Weights of a small transformer language model: a variant of Adam for these matrices.
Each number is 500 + 50 x the weight over its row's rms, rounded and kept within 0 to 999. Layers, rows and columns count from 0. Numbers have three digits each. The size before them is the row's rms in percent of the matrix's.

# k: layer 2 attention key, 128x128, rms 0.186, rows 89-127, columns 0-127
# q: layer 2 attention query, 128x128, rms 0.187, rows 90-127, columns 0-127
# v: layer 2 attention value, 128x128, rms 0.176, rows 64-77, columns 0-127
# o: layer 2 attention output (transposed), 128x128, rms 0.18, rows 64-77, columns 0-127
k89 095:631529577475479463540500386449503496485476376528533454566503568594495401501509501540592460442534421499487516481515503506516458501565512431535512490593567556517476570461450469544488522514439394451503575525446473489535479466530500498561461492589454423453470533483481491445441447495493523397491549562558522434506462471549501525597409455459558468457440545541524486459618543413518529511446
q90 093:515465553469581517505503480472499497516487516451428530566514504557487539428567483473504553528509594536492502458435506413502418457533427477426482495476614504472426507446464526468383469408532409491569492523527414433499517447520584462559539587493601418456628452475466523503475491484445508557587475486505579500403518477501448534491484567511554540617570536502419513584514574504533534477494
k90 110:445457502476539553473516498458504436566506503435539542594433539513453554488523517451525581486517521583525495454478592409472554585590509495456485464541483501366488490455519596534459532481525518396476513562496545505496532437481589482577480418544474424500598504446524543628483486492597629542595598500468424571449460540496424493478487489442476508548542506536428521477533508521519526515520
q91 102:514509477510455463494484522496507627575474493498428558491492489466603587489490529442556566490456507440409530523474526442391431544557484566572476408556531592502519526466491546528512551477512496540432500621501470524495535502535520575505515545480541529464505489516502402504509485492500462388486488477477552606436428583405433467436537490462497482379603440552496421508519512557496448396481
k91 105:502425525523542504531543491534526596511544518496507454572485541526550490553543473495524545405438451479424521495451519478563505518483456443593485556493494587480559509476489512525424413466508549454491587522521482560535481480611560514512336461543502475512497563553532547575423506436521474505586555598455507489439483651570477478484461484412611482415478445522494475565462487497555567457549
q92 086:463481513591592517502472496536502508527451524463487463539487518446529411359501498526455497504501490596434510519503537554521581410472456537461505536407500501508483428467501514523478423540514597518544466452580552457466513493498526468518349432498410558503501578525449397514422486486536563491521584419475550428550478409484494447458529484498394441359487458533453551459465449486472520462507
k92 125:388544462594432495434513600535471351534548537521468480424452453477470595450444477506491522519472490572516459530539457507475533495494508589471503573431515494421457526542501489464527540520476546578488424395523532534435539549430430587466541517474486515504455512622530409472539530483603552546462504447474428596523488437509528541408554478507482563540442497421500509456511546570452517526506
q93 110:556438491495410543574481531477454503531467466458591451485433488498525482471505471417448467430490409477570537534469524436496492548463471490459453479468452471435580451634537492487554581481489377445424543484455482581554534500547472476487462510580448498549454536364482538487592500470531523581487451567457466499445481458487521519521499562568517505632466456418587573515491480445506503568421
k93 087:526481527472530517581375449441497563476464557393502471550488577428530444487508518477458496605563481470516500484371511533416481547411467436435488495487533459500469431523506446480493567464391530523471503533441462493447489557428391533476493481536544452550486445409408547396454500464413453584472504586481554520464507476489464420479564584539503492536531508415519484517432478494570516513562
q94 093:494481470500408446437474502478476535523553465557502530508519465523515505650549585498517571527451429479493524523477487423447543524432572462495545384525445502461503470513501548551519491603550546529474562485519518594585517517512422504392420412557483541553408580532579466475452498505588536489428509529436459561523515522435551463474512499409419492386557495529527481536617475483477453523481
k94 085:431551544603450461444553525588489426460506566449410483476389409476492510591493507602524503565494437378485472578423465489515489473536536472383512508435513495482447507487497459581475429526456532441507521467485530502521463486419435466510542563441513551569507567602526464473513515557506439529478520525472486482478439402538580536448464481475357522455521521474571501435517478488527537555441
q95 102:438516500413504465590495514552486537477527542466547478422543450560471416467534524506407490486438584472488546477482561493511564569474522474485488568552484473444490520516509472445464565409481475448527422469502466532532425498469422536521483536468505453623521498524474578624583465502532448631543522558525521539493549580580412510528587551599552580542461466483490513568426515503534549417578
k95 102:542442576433552498543487465509561499543521571501603565439512563474494388447504468539477460424530548468589480474540589533461405577529501505491476497562559596615497573528554520541498555471522455435534391514491527448507421522359477469523509432458560474521481452451501487556521510385555537467531524519534484435478478514589477504552425526452565477495478548431500451519422537449500538486575
q96 118:511484571504625510577488457568499515410593416465503525523561457515456514525485496515557536479555512569554439465484452453443487428478489508449511565561578504499472542420472538494391386488466511498635510478459477460495354467445485436498574503463524442478638476523454524594501539528499547567579539499529451517406522459558527500463512484511539509555510511556473512541537510518554599542551
k96 095:471471454459518546505468519479552481597512368480595534549462396558447472476505510483513615544548598568514492536539572447519529556504496560510518460523436449455580511478509597460493556499515421475539480518448482479522530545523492450502572445497507480466594536480559459578584489527520613538495450564450383488521464573438417530424543434544457435596521498494468530492549478565593463515497
q97 080:464594540482515461473507536453407507543532517444452495406498529541474508403519537462512525441396552575477547561478571531528500463607493534581479508421461567558487502453532478448535587461477480480462481470517513515556553557605413482546484587576528566469416500546507438539536464404589503446476497506478537522484430501479487524478500524515433548392488373456483528518447469549542465364465
k97 097:546413584516505523492603498477529447520508451450506444505521580498466466486517479497595515415505468516499462518454555457494494525565518571546492513514546571512433553460522516541480450493449401438480564613540505496484513454589490526632410486560463527483502501520536492544423522420540509395548592585533564492477428506509483572586493484415519582475452537489528418413436542418456534465414
q98 096:498484569473520570580438478478557598461586392478421439478555455488509529558465560461517538465500506388471488496528485416434512558466535493435592499544464503484534551547521509523466441491541469458556522520471516507511563466450451623439448400497464440372638527466510505573474503489541532514479446585570539533525576621450498501516474463494462506505508496533443473600446569503522514459464
k98 108:547447546452523503511479566437485530504492487519504500545557579491482513454472456423434465533567511434495452514488458488512472511556512504389543499485503523635476462604610550445496494460476446526511410493434502465561477499488479427471510505509515499400596342514527542383503542527456488346397491491525491482563499503526532466467452500498494402490415511583449445499568453509579475486455
q99 089:477439495528454368505479552464468565517493503473519565455556511437533390513471522437424436467521518536550529455488518446525471542574553525552516585457438514377525517509549571440510615450474436481477551526469467526484435478491496568562440482590597478612459437460498507531536493490502531477481510501559457514521465625476478461369644538590482493587504508494471514509459521465511502451490
k99 113:528526514552493437514473480467492583488480486490542494517539582505543423528553572527539438573471501543488517414497503481439502554546531414501491514504554508433519458450514472563485583494467488438442541478420470544522459455503461454544369450604514382608512598485514565430465485429528561505519456563469459551543481558597497407434450548457517476454537470466451440613476504470588515483615
q100 102:495530479552502477432531486482518511583427543491555528462485532451526457452375488511534490492430465514503470568485523537467583443567547586531537582479399523446595581525501459543531533492452561481451512537450495533431432493454519465577490504518410529450445549527513437499501530604561485380437508533490525442519517612469477402386600450501517475422436503507520543484533417462587514472562
k100 091:505565510466471432548509456478431594503462481543539472509533520541599473498579468466430414416502378523516510465505454499516477395564494536581499475480574514477498504508452505469468560515568501514438530407516418470527483418652514447509501474531466487414488463534491542517459521477449484415442506442471381406559444551466400520425509425523603474489425468488499439499497456502515483453584
q101 103:496509476442548448518536487435552507522496508481477475514554438427490468492377427435403541467490592470517557531534515517456541461544417476615583489494548456546493480448546468429460491446434480522550469500547479451469506522426433538463509463477505474464535438530515440435575506439412321428512485596520548573493426578451433498445573541496508455516486505499470489386429483566487437484503
k101 106:508532506600485542523477465549504460548509562482561506448570532501395535468485421593574485548406533476435481577491518547483513546498459428566472489512545499505420565488456527451550481468473480574487485606517500545492573550489463614478517540513546520525392497461390421435468504464516513467499598506559498556449478459617570544521471449440523518453409556507500564442613584511571513482486
q102 100:539563514493491556581464488544508437468452594522580443478428459592485527522447471525419438493582460494542492566547464537598420489499481486420509422535560470555494447561528452465554498485505480526486411443492566493516558528561484500441560601423479459492480474542484585462550507448499411587463441458498451428514476349532459572549462479503539536579421571541577469458479457460454485519523
k102 109:491591374549525491578403512566475500529515551484506491478522366436496523458387466495533518589445458511429508583513498494537541542451472516474501531467492517476516549485499449429515539501437615546489457438552485511450534531471521617476523624454496533478414567515436453490552491528585395584469438452544454543491515496487468568520622437553457522471451511497552516451541534553461508506556
q103 101:427556543471507497476462482444501525582556430512441592485577453445438367459466595561496499510479518573428516525508630505603470537553528479519535540502448597425515489547519493462463426497506551499544500521552514466449501544497508563564413408599589521538494453596491382588504482423468498448476496542489528509534471573474516469492590471460446435386485530545499522472519487515498507479509
k103 093:464544526581450489479577479446576481483560352618520466528538541558541425549536492577483477538517497491511475448571480534518475482607537519517464504476551582492447547592512524563526579500467450455496442499490530575483516500520503441520428477518487466460539537573557511464481523440566537420368480531432484531613435515535473537538469481448519507401411459509485524511508425495649545472494
q104 100:451445436503438494534485505517481621473468511590615566463508441474498509555435468492511490490523469513510461537565471412518409564533588550497500491502478518476477467589545492521501479539489587517477470527480511557504425531485479557541473484513543506598543513522514564472503511545451498392425350487537377521540519619498495484450614564508474500432450553574546407566537541497484399472457
k104 086:403585428609511503542561495506482529459503470441580512448481500498495488533500451546477450531458489476441502462532498499550522492576498458526475505462517575517563460486478559555459475500414530426452449471479462569542471494487431481509370567536454455477553529450560523464525502516531443510436426434535465485577573545548482484395564535528457406380385485559552559579527561517624514480587
q105 098:564480534541618518545536491476504460504464445380444453529508481502478561472467499496514497489550508569543443499464513520507486483490476499489498536432588470563533401482537520399392417426467482442510530514545411439466553443506387511493637495466550475561566332523469494538495554516392436496551522520544512493489529510506437522485562543600493476600463487425420490500493525467540537461529
k105 073:480500442484508553521440553360499547497483532521560466565585470578525525505516525459460536531492523530487544559529498465498562514478439520531491454508386461467559442549480507450502611430479472493414602494452426570530580490621502442391513442522533485398465463495526554473525512456478475500492475614353526528535481513484504531522573607503475435579509474511469560563517409521507507444476
q106 122:494477457533511441448544481565476521498464569536522517497431447448480474596406423546465452487502487516579436494529406515480487498452581541528535552487510470554548411493575409432501473550496546490642515461479485445487442541493401444508570512515487486590509514506514530444499541554432372495367372521567449500541493522485508511483533571526541464529486571475583468458530501490440493619537
k106 080:519574458554530523520553429486438574493501537498547517502583452449496473534442387636497481579419522471488500473485504494553493502584483482621440461492552445533552478434452518488551531513480542453439484495514408425503533524475326451494544491502612536522399526390441507544518510454421429531421471496552536575530508558488519526465552497531471458460466489555512562545562524551550496508555
q107 103:504504438475591563528558456527407539445460498459469521465509501505430529436426450441471508444513539625533436493596449534586397550520482464503486519444532489607492509522536489422463452514521524505564501482554446477470455523570503553496558534503545467523623471468414470468537546480394504489513435472586471529523422506600481586575486565589526462508470486568510512442480556505364481504453
k107 094:463452458527466564389533503421544465470479519579511507477518558504430475512438486524496516530492544559542517437570439607517487519515540480648464498518520476573422459509537475535557496515489571542576365530530523576501497551504405486425497458526551498502513448397574605470462487393522535536428479508535577555613590544521484445537468586515442459495491472589451567500506501486499475504487
q108 095:462539536581530540408486444483470502500484531378531527485457489510463426442443504529507508526492479493489430543442566484453626494469561487439499592475500484496530442524542432449488424475479545433552487472483471512493529481406440459606484478474387497543475494478494378498546554567527492496430476615572558474497602552502505372445554470610418474451486461500497537533421484522589499522489
k108 092:480518523435515510487613498441447456465517517490573500457524620561522574482490475475418440387550510458554475389529495504506445460566470568496536524455482518535538505609550509479509607504527515431503477446433484385551446479535370396429525414480476516443483362515554499514541520416481519497430499551518536475528510460545424500487468494490506480563432493495530526524437394452515524490542
q109 094:530524510470555532597446439512551519452543456505462510462512574344498551527508459510554514420536475640506455529547508526452495488525601507436466525547619557491428535447547464442486482548508514403570531553621527520510497489483486450461556550482468461486560383506491511537519515485503515491494517440504548511551492500553489605556490487429543513442519415544506595459641494487515478473595
k109 108:526490442423474539536532428504532669461594470525491504467522514500542497515419518475484504454482527475433502533526552636483487568445453497506486490497516456545578566596447474512531465497596522486509498514500513535550539596513504468520491530497522503469490385460569578530527524497565453455506380525325536552420570570506529438520517566507559505487581451442548519556508461448564490517566
q110 101:496472466550463475414488507493460577496462557461455502519451441416601452504497552483532515508444567374433498480379499479361551484476541529521497443511422575543571497418445566511502506482512527550590553539475462489459534495437572510541459446439472524516514576506422414466533507522573422536426500497507542468455491593387506434471519511492525561437507469540468481592421480544488558573542
k110 094:491501510559503439506561593548444490500487552499533504453520524386538548500487385495417524488446609539531462548467465469451514523530535469481518551469543522511495436488516427449507515481399548539474500483508450425471476494529491458559537472450599541571448428506523409548529525451483460458431554483522442482537419535542549501343380489461561534481425408441453472579481462555522609509573
q111 102:553514419528484498515561511478479504434505586479480496458503516532569651620547530514571545476438480482507480538544375482424473509483506481529463421522534530596538453419471543569500498609564529495425514457565417564501438521599481526372511573441540524581582543557485509528532507437540478523498514427455448485474453437484475556460498586496481558421525408512475536527518502498450514495541
k111 111:462510394540449527501478546614526514464479565481468462354457387412544541467466483491454533461504503453503517637535470495486500523432493584474476488457498483567537517488502482497539496513580523572522472471593507529443508557458475516520563583431504625510475517503516455536525457509541451573499408440486479424490452408465558544482537539568385539523499489391562503443491557532401481486528
q112 084:523471529432491422510504554515484652458493492482490508461607549468534555527446513478498471531587530537497489474488444461532403487499484491500495552492479494492437505552520500527459409455557505554612542472521521477461468488562442520453517569516658485466550439518543506415477516540350499461503474523426436513494456501479468500453510508534376456524631596506466444472498629545477502490422
k112 082:518472471492462539458559469504565439489461419500541504493511534582495551487493535468566457428493537581482484521567500369574491527527537519480529479635477555548561531511518545482503493545519446470534603549519510560583515520452523476486459545591385456462571516466572502548509493556583595553487494506523430444537514515463504507537428534559516440534502521665506533497566596472377558471444
q113 106:504487447494499581518496488424476481513489443528482533516491410551460561484436550477537684468498456509522494428480487466468448549509376413463436367505485521511553568520481534475520475483592434481490509487494421528543463541487590569438554426485558423508595496581437423471522486464498530551572470544467447490375536493529479581545528497484569552510491493494495545563601521447534513550487
k113 110:402550557543463498452448526431536466452494459473511531487477506471538488561553521502458538513588422422611470391483499519429476417522498495550477373461492543488484447541528544498480492512532521501546417509486445531531403482540570421486548508479543505536531492424416512516514506489433576517450504505460469408497447534570437444471467403461490520480467485510437578490455396546681431539478
q114 080:509488495470530448509480532547477502509507504557460564518507440410403405451532488618501436573549482534471482585500489562660402499461529480514569499472445525431425549530420533499483444507479586525528512527522508453474548555557475530509522505516534583515383479547525503517393500585465500415487549463511433440543546461479626496568540448458526449570537541469494475398492451472506563437483
k114 117:495518513523517528471515504549519527479517520540395514546542513472576442570540501577565430583478441525447556435532413530562409446518524456610529550520445503482439483485430510655503512502532564545424528479487481551539462491579538405539402505542467473549485589436454578466465456540522507534528527457431536497552499506446526492531537605462414490464600452590440512453511473439432530559509
q115 107:538489507518532527580491542547469522529525567460474525458475546345458404478527449604520424437546500546373497476418482602567499554474474491490518588452545497432526505456473532487471509520432553480512475457603471472507463578515426525534537554511504505581497384541452472536499495500480433520518578510541520512471423460593531558560484507570507495518479493461551594399405561497462577552458
k115 096:594473442418449514566403478482593563474554443603519466555534478468529402504474528525487481517510463551447561500503455566537438508390460528511452517557450402553555469475480431513621581525543472595516525511482460535516526617521481461522480503520530497560412544415437469451509476430515524532453394526492560514565484490407489511575584530587504572522512437447519545501471460476522471488524
q116 091:509511451445595526614535456522551465475512488500514476510607428523448545505433416447439560536497445509495507556601514560571511544482484470450533520596518459589542533639550483470414442440443541468450502536449517547472515514563514564455512535477468457503591503505493498467541503485448382518555491491544433544417475480600471556529589552555570490531463586556520476431474462436431452483531
k116 108:428556430499530555495460481586525474526452499565530536455519471557460552496462468504508525643483525571432481592552506605623498643532479449509504564518519487521477582560490538493534476491522583522515410466443565602502514559472494557498563530454495513504521515498442540480510517467589459519466453467447468617529553514592491444536466457584403427469493545507505512460560582499508453543575
q117 091:534457476508510576554488548557502602407543520498482522480573549416521516575466480528513511489602597580465502496516405370476457528556495467516530511489553502442456593403475559516484455507464480536523493470623439464477467520474488544440525542515620415480640386474445499452470516502492562529542495430526395547484500560570480560483531534491539490535559501554522490556535574483471524518505
k117 100:558505471550535605539433489558534527477515505532473477487434482374481454474454414536424497528505515566503521497526455483474536517507504440502482417536573470519515500434518514533531548534557569576506416510554518547563563559448535434558501531543497455498511550329444490433477415535540557543512513348555431466562467437631474516495458570511504444464522484543476557483572588484550519513549
q118 099:443533494536521415442515486522474536556430534561554541512477500477468422456496549571542480495490521533393473480486544627514540463490524559548462511494483513594485514507508530530507466539499622583545460515529549496480506582511515471516474485502484542491492539569494402441488489482485432431438531408435558487542419479486466476453542442423470449297488533620556507372527463532467454551539
k118 118:424532448585443477454578506562550409522507438548531481465426375494467507513512441503522530443422447552482478568565505497543560462502521555607489552479551509497480591471464460492490465529461564495522524451596488525449555509505487591499509558467467545435470588598531392547515529469529489528448513510474479524507478558523512626521498390554494545415394463521566512458589566561485532500436
q119 094:516503585543606507450461469535535498547479465495532477571488600515429502524543442555520376485564381496520449501516546475555576499460498466410492540522522455375437451589443421468425405460546585443519539534441514508527553451548513421571517528533366502492518525453572492406419552556454537481523512498495509519509512427551551445570440472483454440487497549503531523468535508533481537529452
k119 096:436489440397498492454500478411509476555445491491508552645460454592415496508499558409429486535553540557505502476444503431570546485469525555437543455527435431502474489555558554435506544510562491443508549508492491451490583455579549483390533486488480495432579464580573519505504506562469496523478470486444524557538567534376450534478560511550499490577583541617513512485541415534439447483482
q120 108:520547448475377516503535536439533499453532517514449501492573457569608589537552579470522513509443508388476535548540430503456471638505485420524497433562494556556619474423525468517581546501536385493498531440387443482505525492490491574465508563465620520549468526569496534580483474437536456494480461494526440516493407481476527530510455564508499501518466538415518442539524530474415556482526
k120 098:615447509453504455532541505459495562449505556560503423449602618558562522460465528504484469495462543423458519533532509496532498588509465503427472478528514510524545523510533530440587448475444470490470441570449444453473444494451516502512446505453575570533478451525523523489508490429540453372472479437594488555499453498526597445537428546444581497542390568399440419568465545482481517427582
q121 100:477538504451509386480488431535434501514473470533521515519574517596458494596564569490514433450477467506539448451548493499513550563474532410518423558556470540519486509479486487426495558591582417517568555479426424550520426494513555503526500576500500481547565613537481496526605540452467479578468479512519543540512355481529453539616492571515540538443463449569509546521558500539452497617500
k121 093:472517420406433403430506488461586518485361443495595527471478473505517483495452555423397526500509545457579492558551557521522577628553538535409511493565476442563539455488552489495558582508502471421517477518484486480413474498405524480458547530448478575413499460516522501578536503452544500490458416548448508511531441538466436501612431468597447521451516527530477490523543458493488514518562
q122 094:510456494421471475549450491512614489553558460547524491516579502511560455562531547595506537572504472451509535561521541487490595546527554439473514540602404509425559500535496430556539570525539454498529614464490500496485515429426478433491436395517518492473466603542588506520447483555520553531528527546407525501596539531495470418507502543424462490487569475495529496486600449498599470545614
k122 099:540574512518490459557453454556547548539518504509490508453408522555545514488476514535500518547489520474510487555538562551457579539545511448386498481531561460492555588535440471479553515519537455512521532506469523457470567529356531522490527580402495511468453532631479430534556483556512476481528467514461483558444465432563510502507411407459595580421554489385460523512547515488589560466648
q123 090:455525526556602472468530494503430461553464529402465454465515469510442483414467474475445515418423454593516488507521580557498567438460440470555510494414543465542532443525513470430435408546523597486510492511592471518528538540571415533498505449510413527588500502557456398445512500458472469447549524518571587532460507531485398437471544542473410506362460461547454542463474484522476487420525
k123 093:356564450520419501386540536501503408514494555505545446419463442523411580498522478496465457486514505565543467638489493502520536520533492643566470448434516485484401593532490553486515530515555551529482474506571492574436569512513412511447544491446532564428498473623525455460507542422548475444474492518451472497535491474571494553492572476533444572503491526475566480425486489540455445494501
q124 112:525546500490478398527561488471512453529460447473453417465496506549561552428554463399445450457437449596518528493598523537526457444436488527529504399477566419552519427484608523496476462499532443516446411536462540517502574458605450554498523483501401622501474497495522606545481474453485477576505514454552527489496504476410499496580405512509456474544541509453502478396446452535406478452486
k124 112:482442574512510490476479503499605485471583573520505443519521560595558487565536499533521465526463521410482497464504506564475500546486479470556502436469510489561448536544530521579493397480468542470511443535510589634450528515500419521472487406479472520534486477626554630527484518447512389507509448545453559557432517600574596427460437548412518487476542521453474460573454514585469513504519
q125 098:578465540443518524585426508549498583402576522484533508446528493439590581431416491440549532470492519497527511504486501469367380467574521575449502507572449509523486576489508532544481473516455506545574550536523566507514505480506536441472515463512619484472414467451481512485541504520658515427526524521435407499386563531481598491446496443453477509543581532540518467529487546548474474493490
k125 091:588499545503546563528448418514544565554599431454508508560470509507446439543467471524572518484506499596439473536506483531493503470483503485481553515502570510431564509391425433511527502520458403504470617448532509493594575534506500477561535491534527387545598515404516441487511515537511508571495465631531423458542586492499426453474523473451531492527562359509505516532436541485534540524579
q126 107:449554489555476475494481522495453475543500625453492512441434541520450433508464501498351417487495458488472495424522516486557454598526501446478510468464526509463492423545570480429508597526521534483481406410536518527539494544478498623561429525498485479571533546442455551488574491378508517593452458493586503491532508493571388471507494471598478528471437492537615481473439531574423504533496
k126 113:436576470489430455471437549497476474506456564488468489489464481460511528434459497432388446558555501539481499454441475408524511516600539588384503501419533443479495514522583483512538594554509531497484408433543553465409507489364505508515467537474509537515488477549465527521513480471566493567435431419563501532575535440507453479508610463602427591485499465448575436520447498515460429504559
q127 078:406535515550420480383534508422518445530514471551521517454485502612469516594531552478468505461416459506576530501513592528412560491443591518519538473505468501484530407535560474455556561512468520429453525518525584549560518526483435523488427415561359542550407528489579510547534469448555516512409435562503511537586534554462478433466502480432445517440456478507508527546544427505533462473538
k127 108:461499451477547494517646505475406470523514567457466467517486487513443475443490482533477469477498541476555477549478566513461529502506476555448539528381576545522450552543558505465458509469482466366467528510538557392402513427447406551421495458439518564440540385593570462470492537465483422413513537487489609499488588480497470534541587494530488549467472497463597450474507441532469499446439
v64 077:499503502467513470595487539507507471514487491488583445513435444369518545558446535435505621490554466531508541534643444436489551446560509514604520526463506524430424525490500488434472516507567580519514547396528546539448521458491546535536477522523387523473491502520554422472509453527445465486523511398559495467533498545530480547404638451518426497428524495506445501560454436498545420454421
o64 110:445479512465472512529485504565491528526520489466533492504548501505574491455502419503521511529546449527465504432501435492559509561520454484536503489561520518413580460507538494612454558385457509499613544535459504525476556538490423370501499421612522503509344561558572599566487469503527438482500453562514420436553524472428491452464527563434483432508488492408434495535554392577504485547480
v65 104:496464555552462518543515516495517505466454485577490569548534527443546549465523504475491437446492459394513506428353515471496359422539542492395486465529492516484404509543569569500483512389551533549559522571497527542526558546472547518592453547497573484519407498451496449468506473522512479578519459477448526509435444495439596519525479562512496510585489510484465552470426506515570474524326
o65 095:470578501568474474468477513524512515469546527434477453529561493558495433571513504474522548516467508481403554498538531586429475527618531495497584515524602451407549502516531502421486541503508395536409547417549489411517553552423514536503473521423534458484543542514498560416548506428528490584570558473532502580406462568591454472538446478438491510537556477493607504443436577480469478432565
v66 100:502504501530479446567572489517565528561608581484463545522550541541540419557409488541503480551472497393492518565443522367435490486517529467495553553484450505394447470483484486560472471465419473490435421526468488479516501469457430596557469479542512492544461503504485493490464500592558571586613481573436492441369477491400478506464530561470505480466541567458557429479435499510466509500399
o66 104:546527531519615583560493456464482564483485449546519497466518421521494474572546534544460556545431470549480551481568578506535575544493470518473411486529573459499505578399463492440593548519459527537516551424496414399486525509509399521493467504436613513397600463571497514504551509529436478473382560460500512530489547481526444558457479536438510435579514429601527540469559482497470463458475
v67 103:511524470397515416507463502443543511527513553523554504507536477474495435445463503483522540538534474548496520515584515598495554530450517503500531597456450466522509438579497529451465511474419544465493377429525482382523445468601459453423594435478528518467529516443549563470517482508483462383435528484642490511595488613485446498477425504543387458477427504574494508483468530505401495459507
o67 094:479446489515438498511528534536456497519489539493533467537516421496534546475453588548537431481575478543538580431532519442510629505494406475480448501447455474550425571549448441570639404506486528477534533499505551495465462458555558543497495522531458531502523459430506449546457389547463569394539492564443517472581588486449592500459510437508380461396481520514485536476574426436504519465511
v68 086:534502515505631400512511455497538502583487508571457525567480596460533369529464453504523457589377555450529503481378529490511523435607598508606501508495494575464391500502442555533465540467449434519501502506493507486451548495454501509485516492542549495483464553522460517518500526537451500569575452524524503424530488534472485499453389513445605400487483474449506428594538509559488462512458
o68 094:522518520520491563493484521444485512489567542505490537390501529427482552575542445485478499492434501521462550472570593547466495486557504503506481482510479530541519507500461508384537507530523535527522495528496428505587538469520388562418577496611459569550487458522516521479579399491413528487383441444503453583591575472479453417523513508408589541581587496491551508653520458472475542541505
v69 091:492459533523574540477514494580493525479544518465412544493532573461534525545531507468397603553522515441576524476497531453435566565523489452514521513494496465384493370451442449552478465491647487482516576456561428578502554478555536438503426440526472471517456517461496504487451479455557507548634541441479489573422429545517522444478463516423538448516600458454471522513505451496476623513516
o69 094:540479490491543422510463443467528508476503453554471589507427471460540545478449541499512482453511565467475545585453505536527442409390473542465478498508457488421466457407438501546449476480509441543491475557493577628402421460448581459410503481486495480503506508454485474491522457518504493480477519503569530448306550383495425503519523588483510546474381498562471524505464516581597492489524
v70 083:505492463413481413370495537469464549527440560533459566524507481499472513496492491501406418430377491468490496437577516565582499508443545467493473486534561520584567379507582491492546549556553453474458532494416419488529481523587504510524609497479572520534563530398515434460518508508453433532412508472560495486535528518529505454538489581505435441515445368534508477520484539486553510543587
o70 076:468421450547601469456558593544578511490550501487520533525426568449502534482406390531608432531584444466479446445555578487491464485498550465427529442507495514563527550485441560492484493532473632484458519507410441516444499497487543525559421423482561486533489494540502507466534586500555591484487447563531509523519559483579434545510502488521531570553526546542354443575468448546531499487501
v71 087:517515544479464539641499513559507555502456480458528529467585540546540561521528583504501511480515441488436497537486444483473507464479448482518513479495452453512528560497414459558493447555536507578518462481513474634525442558505492540578442548521450494528430429483393426475500490463452566529603547538417481451392448366472543515569506460621537615449582509526413497446478492519509502518442
o71 069:615594537562554553551510429549431476502510536496452530536465573543542397539559522503452527570451470476572515439431498530531422588507459504468468474494584494442519478555601549486528557483358508415484556455504479483473542503430499463505428431510535528443485480489509551526536450486502432571523599402504546526425442538506543454500467412392456480451507588523563562444530501466471487463525
v72 080:475486503494524461455507541505462444527539518502531498386574600431498528440446436450466524504476528482538540462541528552604407461484460541467479648485550524510511442510471464491512504493609496446554424510546412469523513488549576483542502452515564486492458500355432588495482487445483542543562544453608490545536465505489446462479504491459412584506477447474485568504461547530467536504674
o72 112:537508462503523417535506475479533578535494487486466550429418489431537652515416547557554460473612512500508526457525497476439508523521499391505421485393484522516465559450401579461507483433467492451519457571508448565423399502560560512526487482463486521531517503448522433438493460579586500420495438537583513465515564479553510568573496503579511554480472562531470475644512539506529468466455
v73 099:553440462478560575478467513583488539509458484584542539430427482590467489539560466494512582543454515494482473441522447435477552481429435448480447558521552518480572469497450499510469474584451464525556489459485401570518565537548535501554434531541422445525537497534480464469451534484476527496465498500445435500489593504532463445509442411522516497427558470581421492579586483459586511571694
o73 094:552504563570451502511443468438502482435470499599501490514482594448500485469552505532442511476510565437506486537480410477516451491465481572515497491620532494498399443441494509588463547429501507468473552451495530512427381504550503477551492525450445521473582515537419521477466506622498417480566541484486535490457437445413559563572417576476452496451409561589535506397448517463486497612485
v74 111:535533517445502390512509484461549494481402557562510606570606524409610539466505551495533504458504487474546546501531563537446469430526602483541529580517375517480503493598544539499432432436467526444482555478523516565513545516539565492498553507524521451414515523552484511497583469511526435450528468489602530504518456608455533505539415549529464470424457551553483550515469486523383512443424
o74 089:614607520565495476537455373469490504431510515548524466511533492511590579535432521484472514463535553539533596511463511521611559505469432505421555508533490431524468468505560490532531433523501497440459523483512516571356402479491503550411504538566429529534481388472492550515503355433508528502468560479448466508512540419516573556472457421469463405496462508501473447524500444518472455484530
v75 085:477596482446474417458519475465486503475431522447450532511624444458574483429460526604513457547457484558481501530504554538437554579467495449495501427476358468513542527564536464486491466474474522544496519477503494499499475533529436472523583474452534536503447489479472606504542504467526517468523537503531547383443478477470504546538374470545528459464468533591555527484492538576301522419431
o75 088:602521451515476428501479507553491492457501585489454469490482479539415453536475535463528509538429429441496511510469630554566553512478420478491606532507422434528435513548540458479575428543454521463433501539521515591515557412512494515433517506538410484528459425474487412477567422416490613514493544423476543567538542512552536475499536444403472524505529568454512484435515405461516542416586
v76 101:505534542434505491402540549504457482489622452474454487488625488390467607611494444572451519479479477592504459448503477544514500459476494463484482535492511447509552454496458395472526430648607535583550529486461477521487484521504440438500533498453505547585497467440505571529452525485458506499473479469517487587491520478544490514437534475434462491497603460453588450480448536512581471620555
o76 092:476410520406531358398515584513546528492407471484436481509474522500511478446529461496583524521401461484465427550501564483520546442538500485588498440555428512546477524482510508486423513421533449435459497570528473526593552463540496410615471487463461471532435496492444431462479638531594515518501550517528519442405478517484456505480553570495540531530462469459386470498473501541471515427442
v77 105:489513556429541487529541475473536501469440534469513456607503520444547529441483527471523546434620505528450517456521526578538452431481492502545536542494525521584408541539549495506430438422529543433551530543619587503496454483537466522519505526501432525344560441455587505531480472553475429431564526470579637496490508482471506547475561523529486462498418564554506486418470527501444431447399
o77 091:418493467573413480484521669500508519513461506485543566537499488552529549466529504541449462512553482553550459448485349493557472550467518462505469425508532483384584484545490484523461540488455505498481485493563471447511544634514489484594455449486505488448405537495481521638517546468484498475504517558478420512488529530526552385497447390455461491438512552507496550504451566406467450418482